Part of a small language model's weights: vocabulary 2048.
Each number is 500 + 25 x the weight over its row's rms, rounded and kept within 0 to 999. Layers, rows and columns count from 0. Numbers have three digits each. The size before them is the row's rms in percent of the matrix's.

# layer 4 MLP up, 128x128, rms 0.23, rows 82-118, columns 0-127
116:536458511487477539495517505449537433488445495494531493486474514526478495512465474495511467484516448499478485481477501525522519512497508498473526491495487554461511500497495506516509502460499507463495484469539529471511498497502503481479522516520512484523499468545507493503480506549531505503513522501503468481492464491493509488523552491457476495581467526530514513488529460458486476513464
093:531527497530510492532503520498465512506536493472501504495502449557506520437502530475509483523497478525465458464516507471495488507496515475504507445517527496510515532474515510475527523471501527521502524492504519517545511469484476508462532520527519487497493535478512471455518484473490539497509507482455506491532499513444473476508493533494551456459495524514454486483521454472485528474518
111:525515488482536513525462480457520496490557501473512452511535486508478488559498537500527477477526482478518519461515503479543440491509499503487442494491447497481456497537526516507473500485521489465472482519536492489502502468474470497520510515495469506496506519508451556515497512451512505483488483460473500492469504444511515498525504476496510491516528473477510509498504471516444526475497
102:475495498495521477521521492477509516536509556519482494547531514514507477494499528488517511517509506502529506493476498515512537518528474482427484487499458507461528478466521504514503471535543518575466534538488481518473519519513528516500550465493481464472489500531507478461470544463470554468481513517514474524489485528502492486515487504495468509516485492504478498490528506506501464541545
098:543513460462498473489547511516483488502495541458474549466527525495510506549513472494532516541525559449516510465480522510533503510468535486515480513485515512459472526513476545510499514549521515516468497499529503481489531525532510497509528484465498502509537456469483510499495511502516533488487530492492451511470501501491505467459476448514486507483486508515463505491460512477467485523478
101:462487505492479497535503500488483493501506462491528499496453484495529479514477510489483469549467488470459523497518492490478498469474473517533513530542472489525486487466522511547541505438407521523473489489479507489524473503470489534495503521509488478522471498519470463455502451524517491487506491534479511531507509476501517514471547459505489470518531509533491510504483497537450490496490
099:512522538543490503516501502477481509519516437472449504540471475466512494489495476461495476490508526537465477495509484512474536493505462508464510452497495476523477468504550471470533504496500518529469493475526522536512489482532503523482492482494515509487494502538555479459462521528505472475487517511515512512507517481458474503480490501464469486518464544519474544506474445483494542513528
098:443511486490481482525495521559492538494487479472491511485457486520502513494459466496523477510538554476473500497531531488464493496531522529474521520503512492509467470472503516552513511520478523510475470483503512543531531485529516488474480505480503516478520486504525488500507492527526510482524493456519556494481483448533501528500507515534552513493487503499465480518487504546548497569518
092:499528557527489526505480520508506487491457490487487504453486479513472506507525529481508502469521510490494495450498480441460434525466504471505486501483519523516527540467514442498489503509463510476486513532493499506527511549543468509479516448498516514467498520443545496488498480479458477477522505481489502499479528493492479476466479542492528505518498494539547522515501458491503466503512
087:464501503529496445480475516507517502483494495520501543540492528542495454468519540496519473479494499503479482476528548423468543533515489504489516490519529504502489491533449520524467489552497511524468486515451525525491451447528511524495504509508521492536483476534505466543488486495518511480485461495510477512468489495480510494494507483495497521526528492521492465496475464505491455513534
108:538528517540508449535505492537551542522503459494505470515503520515516510518540512476521512535523467481445522460480471482526453525450503493499480506494517476500506518500547527493472530454507504479492519465515490515472502498516502506489483506481491463518503480518457474512516500447519527493470510518460514508543488541543493492472514499482480506472487463447494476513457504524496491471490
097:486488506515425511506452487527493499507483529533497481507477542495506493528427488429482464488550507498515492536532493510477517514488511498497482526505483446472460474518496476471492471524459483494497524492523520497502506495500504510491544516514470466499507510499465493500474436524507526520476465501479501505516527490506458495499533493461509528494479446489481475509491494481445466478472
103:511483511530437466467453516495561509436500481507475496493515505483425498489505493472491487537490466526505535518476471514529513505511490477489483491511446492498522511486525525516485503508495498498485516488502537534533476557464472489495490489496463539478501479476488490467487461468474537523458501522511533574497500491490506503515509497497494491498497523482461490530489508512462524533469
092:504508504506496478518451527569487516514526514502485533516506429484497501485536482484447518527516510549525501528488515501518474539494472561545513528509510486529508488522500486495480494528493480463482488512466512504502488494545469467544493495495489522485505492533499482475474493497486495535456533504526487508548517493513473502507522462519519471491526461496555471509509563475500492505538
099:466536473470525513486506498494470526504508469505519474498500534486470553537502485514480483513488529519463486488517498477504501514549483518546494559434527484496482500460472499498517544462497461499501475490472486513537510480550496463500542508500526469497513497506472471480531446501512522520471491478533465481483472501506488468489522505490481472429532523480497519515524512527507530472484
107:485469492468494462526530515483538474530517508498466558483483534490502487485479512428487483550488526462520503475515489498484528474525501529521493523455467518505499482495515510494517505496501505514502514485468499513507487496537491532435468503500520536514505535499508523529510472464473477541413528507476475508529530528498509498489518511483479491501512532473524515519529548499504546533520
104:476519527498471539503520469519470502457509476490543536517491500481533517511512527532511484472506518513497526538531482497490545558487487469478508527485502504494456515542498491507465495500557476460523476507512484477500522534524467497515520509518495530501492491431518533495494538522445488485497510504501522492487504537531454488467510472499544528523524480501532541487471545528510505456500
087:500521510552474471509465533508510522521469458493460476491513481516494546519465528500455512463526476500531495492459528490490519515482492467492472520514483472476457472464479512480527517501498496470516496506523471478517498514536519504505493495486525513499520506516477467503467474504516508491533521464432475497510514485470490501503514516442540500482433480532508452532481481471496530436493
099:516551508519526505522498473475505494496494484485495484462507499460483532491522487538513509494508449528477536492503489516539462521499528524500539495464487501550471520489509468496499538503543541514492505466521496489507465524444499469522472535442504509495471491528504468499517482541503535529497538498481519553476480525533533473546514454510479512526532496487517459512453516515512484500511
097:488526512529496511494476528493501525485491500462494486540504530510514513466491501470501484507500484457456493485501519509522469486493456502545491456504525470486514540498531509493542478555507486531495527483525566551491510497465514445493533513530498529564503494480502541503516531519535462506518472491490489463502465493480518512495479540540481563514500511503517486481479514524452523503491
101:462461529506488515446482521494518542491493476528502485459501522543503500467492481490510507507513479481487485478536531480549479508473489514526474443522509433483519504494535488509508480500492509483525516484498487489520498487490494570489449515482494490455478477516567465547525525506493456474483493503483502503469503501488533501508480467435500514469499478492489490490466493464492457522506
101:479492478492512548500512499461513507474556495492507477544496540510471507522533530537514499525483492500488478505531530475520482490474508473490531500496486499495567522517531512475488451544488476532466541485535543522518552486498502533477514532506480519502514507495526498493516468534492463555528522496479483524475487456467520516501480539533483563480497485519507484481501502523481470473518
095:512511498488511511457542518509483492485503449444514499492502518517455492535495495519496543472543516482513486496493494518490502485492488522491477530502541450492493495531473480455527504491520490485473496490492507532530462538574503485490535487481498499523487533490504517571507530461500477526502535536483550514470490506506503467518502526480510516467489495498458448463481450480516538496479
090:458498468484544512507495492479501504536525517524494515489543541529483545464497486504479447474467467541462546502463489469477487552508508476546467496513483491517477525512502485479519502548533520489488467524526517556522485517543470507499511495505478486551470502500485501478544513503498483488524487470515504486495466471438501505459485483458497525531490494488531498497515486496492466472482
113:519524468491485453479488572502466543488479503487459489512493494467517511476486514495496500494505502504536499488510480559487511508559492493482518498492531506496557483470508483480512466454502501536502526519470503540498503523497504491491510511485495514475519527477520497559437499507519513506465486592471455499505452486511502511517502508489525503519533464509481492516487526507466527503545
100:518493475519499561525482489470503560516534503495517487490467512489563534511485502485468504481514516489446480492506524496486499493453501512498507490552478480508497505489535499538528484505489516475494462457522516529491521483489493505480484452469522509489545521561492485536513477527447478569490517491465490509507482488511539478511526500487491549521480501491499550479488523512510451487493
098:497463481477436528514539542510496516495489526482509516533498501536491499498453513501486485492478485500532515535503505486472483538499494518488535487435497534507490494484494482496474470494459494520481516517525531455504488528476536531488512540545519463492518460484476472500503538533500507492516518501482497470437498528520564502525487539494505544508481538517516460529484520513503491546530
094:461537495557482528491503498513488483462526461473512522481486502513502519514484537499496466484514493471458487463477483521552476474519506474462488488505515540477516517515495443486486448476525491485465514513492507538446529470534499517506518520495526523525509543476522501519502446496492488501497470506455505524492533530485476495503523557472484481518505499486483544489459457495497461466487
104:482474492497490466476492515488485532494528478526517531487485527527466500511497552480535512524458484487512492507498504515535483535531517494532500504514493510423492506463532532505490489532494510533490509555516523484493552497490460499521475476507492507518552489516472483473469518522499470531522526514442478495502500487489491460511452488491485495480455518480523500513473537421466474507486
107:466523530509488522477547509495525512479485474487522474499516516447524513454498500526494509494521476521545480461504456505520482511507472531494456517460519514461532536547494473469491522461525502497494485546514448501487482531544518493493480542482485491497532523459470536540521515476518486479480558472448488489508509517479494478476478518502482483507494538532454528510495505505493520512497
112:516513523473519490442543471531484490519509513495528474477490470500520547502509564531527503506494490569504494523512510517484502472497507494454499502503553520493574542505486464483482498480501492485504524497453492527466493449476509472469514526503491484442480503507449499542506550496509511518506525464503472506502513500550491505532505518495517476514539492500526485502515532485472491475482
113:467498501541497517442552466486502495488510519494512526471492519472511522478463500535527506504513489522539468478512507536516527467494500434517525508485488447499491528486484466471498499534503503462498498462540438482538504521504488543486526484508470517488485506437487529518472501477467501513550508519519489520493498499509492496500496476471488529474522491545532545507496536463496499533466
094:479495537513512443531477495492486501504520490482498477481503439507504513492537492478482488516542513505496527511507503472502489497512514480538468487462457503529498546510533493469507506476486493496510492545523533485478459498514520476531505470465519463471504512500478490559511519485504522508487421528521533518533471484492443481490470503507498504529505477492545538500513502436533498479552
096:479552494517506503472497460558470519458531493470489501504534500499566504491509511496561469510527517546495496471540481494530530509532493545463483527448518461504519531490453468503481519482509556507482502512502489521493518514502496503471503429535502503513527503475512487498495520478500445506484506483478522480513501498540472506472503524476505519511497516475495496480482524524498550532504
097:490514503491478529534505481484525463489500529501482495495527490467491483500555497540475472527539476475525469463519520470516532474450492481522510499476479514534503519508488475502490502512545490498481480461527470499501531517513521471493475573490503547532486529518528524530503511518465493481539535494537510496492499474452488472505466516536502554455471491505521502506525471525490535480451
088:461513499533461508519523485481546482490473532486504492469510513467516500484547507491475511487472517543517486466457556528497525506467475517504509517501511527510537494462488485500492493493561476498491490491480468513462463506511491481504449523485475477537486489468518540519529547514548444486448485496484492489493492457468460536515460544489527484483534500501510482469482520513504480492494
105:490528508509539492503489491472482481488473541477571521504488522511529538483464477498498526494476573486498504462496501523520512446478496507531528489485521534538533482471463516493502516522521468530428494511516499490495496503508506487447518493504551511497544501520435508468444482495512490476550498504520483500484495519507484514541497517514503457487523485499523505506511485533495523470487
# layer 4 MLP down (transposed), 128x128, rms 0.211, rows 82-117, columns 0-127
116:497539516517489467528466507479502507532506480447506522517527493477476502457473534475495464493463497515518525452508509510490464503503455456500489467511470493490536525503512478550490476533511543494488536513495489481470500526505510506526523475543522484491482502530543516496514425528487549464499510506487514448502527460468514505513509462551481490510501486526477472500520481461502487537486
090:510496489501518439500502503550490485484535461487545501492528480424444431487452533493561489540511512489493506519498470507523499473493463501518509502485496486502524520518489459535488473498462487482489502471502494484486517499516503495503484506510447464507503516500501487530495552500512553476509499518489518513498469487471479566485468465514520519514515519486493526510534486466506485498534
103:497525505550529535497494514476545489455549493483506486490485509509502481494526516454509540513476522486519490486491515509511462480541495519512509515467526494544499490486500512502517505466480568476463498539479486490511523491544508483529473540492533515503546554521544510498530521488507503506499514471533521493483492503479502515491494562554486501480491532465473491460517534500445493487453
102:464537461497527483532455476477562446526524509504506458528516506443509506498492503503520486478521511473489513524483503516498477521464510502498544512498492492512512467507520480513531494504552499524502479517498509513510480543536520507521519524497505484459516511475500446509479478477481538513452522427468473530506502545503505525476489481527499500478510523542467498548480544498489525515480
100:513526533473475470498546490540491527483469509523454500524505492484485513513465497520531506446500450495532524473469515495516471486518534532545481572482504550518515552510515463541542508488491506510486517511527505498523499513486521520485495493489460489530534473510466501509482528507541510451485510532505492520458514519501488513486521492443466492497480528447493492473468521476506492500498
104:530545551480470501471499507508492491496492494501494503477487462527449464492528481462513484452537487506511505492476510519548522530470494489456483440495535462467494453479436532475493512526544499483537515517541488510494528486538506494456485531532489499513537529503511480521472509484514495498518525442498499500488509509479481473492497543490560495517502489484491475488539515509479510484492
108:498472503510468486499470507496517503502506440479517512513513504507532480469489507452471512449519507486460483480510502469496475458503498545509488501517547514492498497524539477468516517421504515534502495492484550492482491467444545501562529499502520520504503526533549524474495511463455493489502488493522506516489530504477494504481492534475501492541542528512467501485520476514539492537535
092:503497492474544473528495479521504517476517523493505488517482497450521530471460474501537468460502496509494479515488513493500516488455549505530505545495534515456523487518499478527500495472479463461490487507512514517514547503509512496495507510453454494501466471494450478530546536512486449444493504505492467481477491536494500530505477548515498461497471474497511481468522489445495533550498
098:504504498520500522509498486490488519485479506452525503539507442526491515513476536534470528500502537476502506474441519501502500537502506485500474518478475518493482496473548473502504469500531532506490556508505510416517532478545498526528490490484480496470518509491514506467495449479497513489462503543489490535489484488519498491496440510528478514532490487504524485544494551467518516513563
091:463515502491455518481494493528506491495508518517486467513486497502493523493510519517479547467491509552523508437470506488479505509528475516477477521514503478510502512514476537489544533521557488491534521509497496485457450455507529517518511518527538523491474485488490518461527453467541497480481488523509513508481452492470516573457525541516442503481482490500532497500493481521467503479508
104:493509523510532500478499488507533514479502513473473465478505435485524501457484510489515500473510501463533550500532472467460541517486513476541488519437495512488561502509528533484466490503529532499484481492473510479513498467537510481531483521487483501524505509513522490547537530477467517533515478521531492469549476539519506519494487514503477530483564490504544506500497530508500471464498
095:490517529534535491504473493480484517483494483463481532540504441474468490528522480513474490506433498514488448495480502534552495554504473489461496488536527477491497524520481471492495491465520526465487484473511460496512483442481477483481485508533485506485512506519503502514507516501475502494502534465483468509566497520503510523476477491433470495491489521487522529507540499497534523448511
102:484485525502521480506527527516483507493482479448511480507508534503497482506520494508492477558464473519498498489470499504469485457488508484457521495501503528493531482496477469515475522480521520446522471523527478509509498499489489443547474505484446526532516546534518544477444516477465548552471452523494518481504490472495443467482502503505508502497547519500496506464493515506479514488464
097:542497511502513499459505542472481485495521544481503490465549460529507517530507494459512513532498511472503535488475473498498510524549489512469453513507528493507508488501512457499494495542510473485507493498493499501505515508492505487483434491469455508511466544529504480526525475478507500503527490472513516503446507486496506523521558588505512522451480517465542488497540487463485500514512
098:502494486528454483462486490522520488476549535477469479499530502513475479539491488516474519496492470506532481497510498541499512519486507536472547487565492508486545482495488482507511495555529484515513490482524504500539471491469476498484490560512456498475515515456516562544472534503512511459463512496482563500486516499489520497492481467504481503522531531523502459493530471504542504507500
108:513520529530548510520525517490530498502459470427510490511497480483523497534497506497544499485483532448526532486483501508497521503540512516526544536538482458511467489516508536521493512473512501540526502493503510509473463512492476485459543528489458493509490507485474512528559510493515470513507518524532493487487511506478527532461531501493441533513524488452477511490540512479492487459480
107:470513523477527459511503526483491473498530468507508519489514530529423518494531577510495527468510529469522509527492480490523491518522505482524528562478489490493487482529518469517555470515496510509489492516503441487500496501465490509461451539538502469490459534486480531500514488488505494504483508549507531484476472520541494523491476549505514509462486483515535478492483517517486496491478
091:489553492479479439517504534534486513515477505524499542546473505452469462493491489492504507552449493454485476522463517493525510544480515486511486504528465528471503522470490499513534530493499520497482470496509504520487497531481514523530542522540504504485466509482470505499516500496535490526506518454506468504454492510470523525490527490463471456504514516486473524516531474497541488486561
098:507488523478510508508530499467546508519510503482511496492522501504521521453536524478513510479507528508494502491452504518521481469468498451480479545481552508471498507504510474470448482502461495509510523530506504495472568504518538500512474487486491488502484493532487508529460536497536467509486503508478557510441473490512537528504550478467537517540494448471479509551519485517497530502496
100:487503478541492534520437497558526479511509510540500490523490455483504528496456485457471504492497519500498539548492495504544522523498479489509519499499531512475472538519481518507503509491472456527517447492505522495503494450521475507496509510518421509500498503461478460492492508487487505483497527508506487494459509471459538503530490550528514545476450503474511476486481497510514519503548
102:529512480533481509584527460529492448529525499459479512532524498489481485538513496549461503488493521548480496517475474499471516560550512482511532509501451514516482508497506488474524507504512525536490507503465491493509504485501506458489516509500505524542488544498461536491527492508533509510483458519511474469495516474512498513471522506518507504500493526541486478519529475500526515432523
102:452549505476490560501482498509491509488523483481457518481485529549495487504507480515508487490505473516517508533487504512552489538472492511484451497496515543477504533512493531459542468509489477502521536489479534497525532489492521455507482476486460513538494523496530480523487493507500475524490562477473488555521480453496521510474493545520471496470543492467500492537512531530497461501511
098:487482512488524543516473497472525478508520521440525516481457493512454508455474543494542465501502541507494529532507476548499501498477544495485550534487483500507457519497469499463530485455504476496517499488534468490528461558544474494515499489520519477506482517501496479506470533503440458460476477527489503476501507534494521517498480488523508481506506502503510518499547538520486514504532
083:478509525544547492504519479507513508499489486481489563482491493564515505488505465488495499497491517496446535509491523504503497445514505492491510485500515529488484466464511500527525578550511465506473512476510534527536461504507525498508513526502426515514515548479503483558526490550494515506503508523502511516523468517482514473464533507498488501530466492469491503528508521520525534478509
098:502498486485491455534505481545505548488479510512509421498528470517532489500491530524517548482496543517521460509476536518512488533555500487487572476486532497473500485507511512491528481488474490488469517484490537490536491515487556498487510476483510481530527505508519541502504487507509497502500489533523526517535485487527550451515497563523484494515529509514503492502496519481513511561513
101:490532537523502523485511494481456538494498523505559493551491550488477525482545472464502504466482521508506520469487499478479482478469533485491499549517491505544494533507528494534511516488503529486513478502523550520507546491500540465523510532521499506531455480516466528520498540486485470499527463474515475483465520493505480467504579509505493506470498496523517493522491526491465527533512
098:492448487499532493513459509500487475531511492475509557494493525519482530476494491487505517489511486472503520460497495507552533547521474472467482492468520463515506502489485489518453511518460472478481455524480533533510516505462463489537486494557482474526502518538505525536519492511544512484494502472514495484453475491522499530479479492508503456510503498497537433520449521504521503549489
106:509509431500503530506499515514507531493527537478525482482505480516516511535508509497517517516461470527521514499542484490563492505533509529508473506493469497484524539518528536527494514528500507498566543438516486522528514481549491465506497512489506445502458527560514496543532481491492506545510507499494516509494512479509513479488460536503472470494522476502542515457489479520503484534509
100:501529537508502466514467527487518507488531509474479464486466486505496471516474502459502488494467525529445522514492515496491495466510478483534446500512466523559512514509500505542522493492527447522503516486492465512517501503500465482518466551538493485494524442493490497482501485498519526527520485483511493519518515520495534525509517563525500540542565537528525528471506527472508512465506
103:506511550487519428488530513480527521464485477485478474502488471486466513520471502520491519480502526512514502452472504502547473520524516548493471460493548527548470507536517439515531495474513473480509522489516476514489489508480459545477501481487495517492510508506556492473502539490507500552505467493538463479479491481500518517516499466490471456481464469513504505504509465502517517516533
111:499520498511486503485512502530554502502502466502534492504503453468465510516536483523534524476466512517487493494501542526507503515451544485473504527498504488488514535486539470461490472519518492483494472534434506514483494504458483521519530494552497483474479484543444536460489475503476515511514485479463508497492511518548476534523544473536512499476522508497447505485546508495508520544485
110:510507487553502493432487512499528495535488506503483515474505526489486497490458507509514504475484449531523489466486527516497508476518477470529464508489466499522475524493483459515507545530521501509516492487533488530517453520477489507506503503516535494486461498465432482472518501510478502530509478486509507499551449508488524480496523474571501551488525470549517536496500490472484472463466
095:496506499521492518510478480505497495497495475511490521438544508483518470543464518478455505458489492467538481536514533483492440488544512496517539469511475503515477509523452525514543536494510500493482558473513504514495491485476477509486502530463485516510485522486491523445428547535484476485503493515460489497523481482499541501513530516499477512490494480503444494499543525528478503505524
095:440506504464492493482553474482497509498486551511490484502478466458497511510537535494536491519512524539510464516498474494525535509538513495524483477494516460488491474458500473475524485499518505528507485474500515509482492504484444563453505501502509495499458481559515505424495472501493493513475507498514462496518468484495539461494516491474485490482480517488548490504516510543508439514499
104:454506484506489504473488495552516521514520487543485477458486501456485463551510483548490552510467506494501497474524475479519558523484518484489498509528492433520540532458492522503522523483537536511459508489509502522505462492490498464495483491512507545482507489485529493500489527516481500466516500514490500444510466468445518475494464486506500498508489530524482523491496462455496485542471
083:497480515514510529520484476467517537492481535482494457484448494477519485515488463461488496478467482505477481492485497543544523497483491509473534532498509499467552569478514459487508534460510463536489539505511481494489476516458476511479510504502487473550499456471506532546533538524511502525499479480499505522528518520475490516509452476474547491458522500487484482484496514505512536486533
# layer 4 MLP gate, 128x128, rms 0.231, rows 83-118, columns 0-127
094:492559535511523514509520530480467507531542475479490491506491483555510523455510513496475469512523446527457442470510518486513510550516499495477543428495534491484490512481498533512505517460510505530488487504539529518495522467509515505434540523532526490491485506486456498497489529492482516507511521452470489466523529483492495468465483531507504498500495522488494488502510484475462517498484
111:454505510507487527503496553496466481540477506513534501512477536517489535484514469489500492484458539499511512535480511503470516492507512524490530503502482547525523462474451514491530540533461522484519536464493523515525503520527555523499481500512532481516520497496533469452480448532515485515510513535546465478492527510515553504489532524509545509482512492517494503530527504478550503508537
107:498531508499537504490530507496554489526491519514523502515516516505493497535482485549483511532501501526521490497417496489483544504512460491473513516494494511539526533507469512522507527499511498508505512526496466478505472507491496527458507433489486489487519496492474452464476505515513560506543541512524489523498521533531520539505476549532459462495494522481547521490546545490503499486480
105:497486444504465488543487523462551519514455525505471505470487494531509493487517498453488528513523533472467514482506485488467503521482502496513496473488489471521471449459507506494484532502522441488488462541511524446514538504513507501504449507535520521461494544442462494490493485526520507495511519487495479538516503447514486467516503530524518488521492478487524482482546524493476514526496
094:470476478452508502561509519532464503505543502513526531500502496513527500535501532483473501541489532483483509520531497478455500459508515464511493526521465517514483505511503515496449466471461526500502480522505521464518487511499479526526540520501472474539436485544426491471482486495515493525518475511496513504500466474510478504507475471562472486525482489506538493523467493520488524526512
095:508513524547511548537496469498454491480474438469456462491476471492535495497498464470483495481537510523487463528486525482484537477509503527468459502502506486512482494502544496469486511505495526483486491480487521503491495475535503491497515500514539462501500508540518492488455520514501460510491529490544502507541534479465490505523505505517503519553471502552459525516460458475536531490541
102:454499491499487497562486535554461547501506484515486516475515487501500505498480475473506483528536538479472512462511548520504516493523520543496507497496527511521465500487489494549507504522485512494500499455506527533521528479505509479455480503468503484510538476536493481502502472519538482443517497486516559495487462459506509515473512489518553495505481483498481498544465510521543484555533
093:520506451496509520479519476520529481457457472479527480496527506487480500487476458543493490514516521500550554505470475473485485465459523516502506466487436540502500481513515497567529493484519558508476443526514536490486514524499463486532495490502502490507535548522524496510499501513483493539472496535502474512509513529498505494517505521520480478528494478505466551474513526478516504467523
091:495498511452496565527518500470474525493536500484539459478524501457521546503485442494493491523501501480515507554476503545533495469488461512508486500477485502522509507437502499497530523471516473502526512464549473469532531562440513489495499496483509517482513516484482538503490516504466491507508536504490496488506500516537499510490492487496485467453490528480535526509517528516514555478494
105:504455506475491528489522510505465549511460522511469516516515516466515491422476456519460503456498539458516505555480520511507514482498496482528528531503469507500477455516458443524539491517489484515524490503480510473496540507494485480511525494559501530477507471488512516495515548542477491508495517495518494456471530483460511512528482503497487477490477504551530499466522501491516501495491
098:480525478495462489481495549516473529504499506524488512538478529499494498496459513474476437516514522467504492548562494483450526520494524487509515521491505506457511508478456520491477500532493487476501522506457521519466492542504472483463521511446519506454490508495477467471445481521474488508469457538507520488490535463461520527500493478527503511501465495513501502538472534483474475514494
104:491500509535562528522503474466454481542498531439520514514503459497546507496510490527474506472512570493495435477473522535475481491515506509506486491503534476495470508486480497514497516518505481488506483529503493509480519481556480512531511518480536495525499532500498509512503510496491473472545499497489490466524494430499500503512479540542516480523501489550513531471495456482520546471508
094:551475479451499524504485525475497515481534506483512521461569531511489483531531527509522494523478524487473524496515494491514494537506494481509471473484493526499540491524503446523500512570507499510444492465505537486490479478457483496494480519478508488530453498531520521512529508476499520542461463461510505476498448476502509501561497466507485526456486511513518520515531524520493500498493
093:513478487507518519495495497488496493475567458520498469507499532519508535531506507461526489526525508532483446530524504489506517505485499471518535525473529507488492463502472468496517532512487493507529470503509549554503479506503537515508541510484485501482515460496527481518491503536537514524498513497502516490518496461466570479539471440544510474471504503504500499493471484521513428473462
108:515521503514505539468479522518503536528479523444477502497443498503496484498485459535499540509503520539498537487479481476508512517504517464476481473513522482472521545507537488520505503437526472480571487531522461490473494477491488493531505479497502519525494518481486505506540547481479547476506487499515521524506498485537453497542467511541481476468497481532496461488501500454479508497539
096:489477537503487497488504496473478430470497454545508500523487539504508511542507565534513471517499499484459503523558496498475511513532516488479538559484498479463469515506499503501524500510479483519512501504504496496486507467511489507473520545520507496468507500425496506480493514486480458506492536513535560492484536506524499555509493503535498519471487493506557476491494502497464496482465
094:494529551488510475481492516514488521516506455469480487480481475510487543559465503465483517486503454492504465507513527500523507532476501487475490507511510470466447438506464469478531484483512513466486477523512489486501503513520517482506487494520517516505523476480477473495497494498492501466492509453442512478501516495500484501497508479453547523532432482516547493561483512490454509467465
095:497494500515538504479530477494499517499494491490509514434512493519519517483513512463479480550500468552516492471513519540512517589484520480525525470478489442464506490486479490470513517500488507519493498489517507529503491489492501482530500496481501494509445497502490524481506485485523493509519540511516512505511533492542457462558517469518506508551558551517520508493499509483508499463434
102:492509542470533478541506466515514497494509495514500499448526507492521516493524453525490489472512525486486513468499485474536496466455518442506482509465472454530498463478518477503520483538518472484493474441485485456493499514497508431522483531498486451498499504521499538554504496492512493493513479498502524510550517496499485509514452510526513525539554498517522539481525469506487487479467
096:487491494483492526478507485475494557485488459534528447478536535513484480497468474478529493505514501492486502481546513468530472482463471509513500456464475478501519495515515544514481485497528517513507517480496456497518508493500526557521501494523517522495475473512530484586527549491475471497487521502493494530485465516505501516500505469502443489454535489492491467508476459498468447516492
099:511474491488497498492494499498550534493544468516507491493471461474464539474539495524437480515467516468486553513483533500491509514471534467554507526474526487492523520489499481509510502499465503466492509502461530520485490497514473504520489518536483521472466487483501491475491457471480467515504531462512495523519468478525507463481485550449511474450550491491551527493514511517505477469506
091:480475492515496508549463470466519494503468534494496492505505517474531499445507499519512507531496466512507543497513483490523494532511511511551522462492476526533518542486513513522492524484485463493547504518535485470529522510472511514522459509512478498497504505512521476466510459498542506527495503499478476459531486465484490480494484505519493486534521538488530582526539476560510517448532
085:464473521533559510510518521487498499546546465513502498489523515523512527483485499513471460471490482536467533466491519500489501505515511480518478491517456495502480509507494514496496478533528511458475484510527546542507503507558496517522546501489462485527454502510479521501522464510515486483523458455508525500493435463457515526486484458474513524541500508516534494532539504502496497467462
112:529459511524565473522490461514470472521511528501517503462501508530512513487528484482495500503470490524494475504505541494493491465443531513498466504519472478500451491493463538493509522504546478473514495470525508505513511502519502516546500480506467494530437507513447495468542492471450511501532525456505546509483539487503476499500497496503474446500484502538505478463507464509528479486468
096:482469502479488512490546480480508517532505518474500510515463518513514506495484514519494530404513495541516462456538513494494525438479487497489466543522508500510455526453481543504547531512494521514479475510509453499490510511500488494430484550533482495497501489490503510480478528482528450478479486474504510478492512543505498485485502452513495511471506490504468486511494479507490449487493
100:477495518462499523520502487491482489477536500486490495520509499507499511492495518484452513521500502470530528491511552476518517542513542500521470469439502505503491502454486485516477463468426467486516528516547493471512516486494472520476515523555551475528485483508471475475560478523503512486506518495484489462476503502533526468530479533480527504527493551520562498520510495532500501495515
104:490533502517527516463529505496496493469542512464479491506508511463505544521475531496464531486499486509498477474463544513563486498529478490495509466456544496506525513502509489457500463489530468506460539530509470498499512518524490497511525474479545491511487535493492535487568489493487529462519529488454535545463496538528488476505487511519505506488493497529468486465467487513504476450486
109:482500485499535488467528480509540476449497510536512533513568511502496514559535504543494524533483532491490512535503514527506512502545509543483468534491470521492487537486454514489487504515500500504504534539466531484444513508531461536516516468473515508492532474519519517508475503486500515470514485497539485443503500489497529504493465501513481516467496498466562519502493476457506533511486
101:541445447500512523525480515530515492528490496494499515498523477534488517492539485500464490490516487497468481483505555447494467504478479492503520449481519496536425523534500492546508488514516552463516502455467560488489523490531455521512480485504536489521468506536519496501505476498517494536547502453536487510481523463508514522502521484507524492487513511501512478526506522483506504518525
099:453558501503488486502499457473492490516492495473471488486533523540466548527509498537521483490493516486533464479517524478515474507475497512512477485454517523490483534502518507467491492452538501500539538512514481491505537514544472527477517538522495513562433516478496486491486530471470507511535512445504503530463530505499495466530459548512470515503490491482497514486482531524517508493501
103:501476473540514509467492481531483516517525509494488535437522518519446517480521487510497553494509511492522517525498508490500472495518507567478462503536528515532507527515489500509525489521500500509502506473467483492521509510476514480478503480476506501517482457526485513475516502501498494545515489472566539482469457474517542556467494475514510543496496497500505523469513552504586506496489
097:483498477464502523504498480508541478511499560490509479524499572493481485485453506527493503520489476476505460473502527525475486466516485521519497523509499492470516458490471520538509511517503538477489531475472482517516488508476518538483508489522480523504494479515468512493521491527531501505496511492532482486455524522463565533481561486484489484435533553501465500507524481526489437493505
091:516465467484504481517491526497492467550488498539511465513488492527447486509537468494457513518481472478517511500484547499477466500469511477508489453528533475484464506495547536504525479532512473438537497469498515467508498476466523491566479537503491515512493455516473489521520512479504501530520488453494485512514520536503480455518496477504531472486503494514499471524525507466503469455475
106:483510515509447464562473491482518492500498526526489468456474486503507487502551505545484478510504486439498515496506490493534529473490464465492507531500499455478556519477522492529506498492521504490499478473538523519508523528497553499475482535493471490546492524552489506505509499508511506499545452525482511479520483464447517468522501481527484524475445494499540498480481458505517494510503
089:463510536496467526523527488490557504486458501518480493490528509468505503483503530507487481489479553550498514482454493509489511505475487506477511505490477515524524498504488451503501524509525461518476458507488442513480477483469525512501469519517463484512500489484517574542537537516520486487486477498498483504481523473462463544498477553494520464501524516575533496489525509508477494486522
104:494530520480527525495568473449508457483491510509455514532530498476510493529473529518500520515508481504527505483501517532470546503532471493523524522455481531527522537478492529468503474520500445491471500496500448489495520502512503443503516487499524486506535522497499508513499506451457501474499448482551474518484468489488500467505488518497486471509486485569532511547499486525501505516500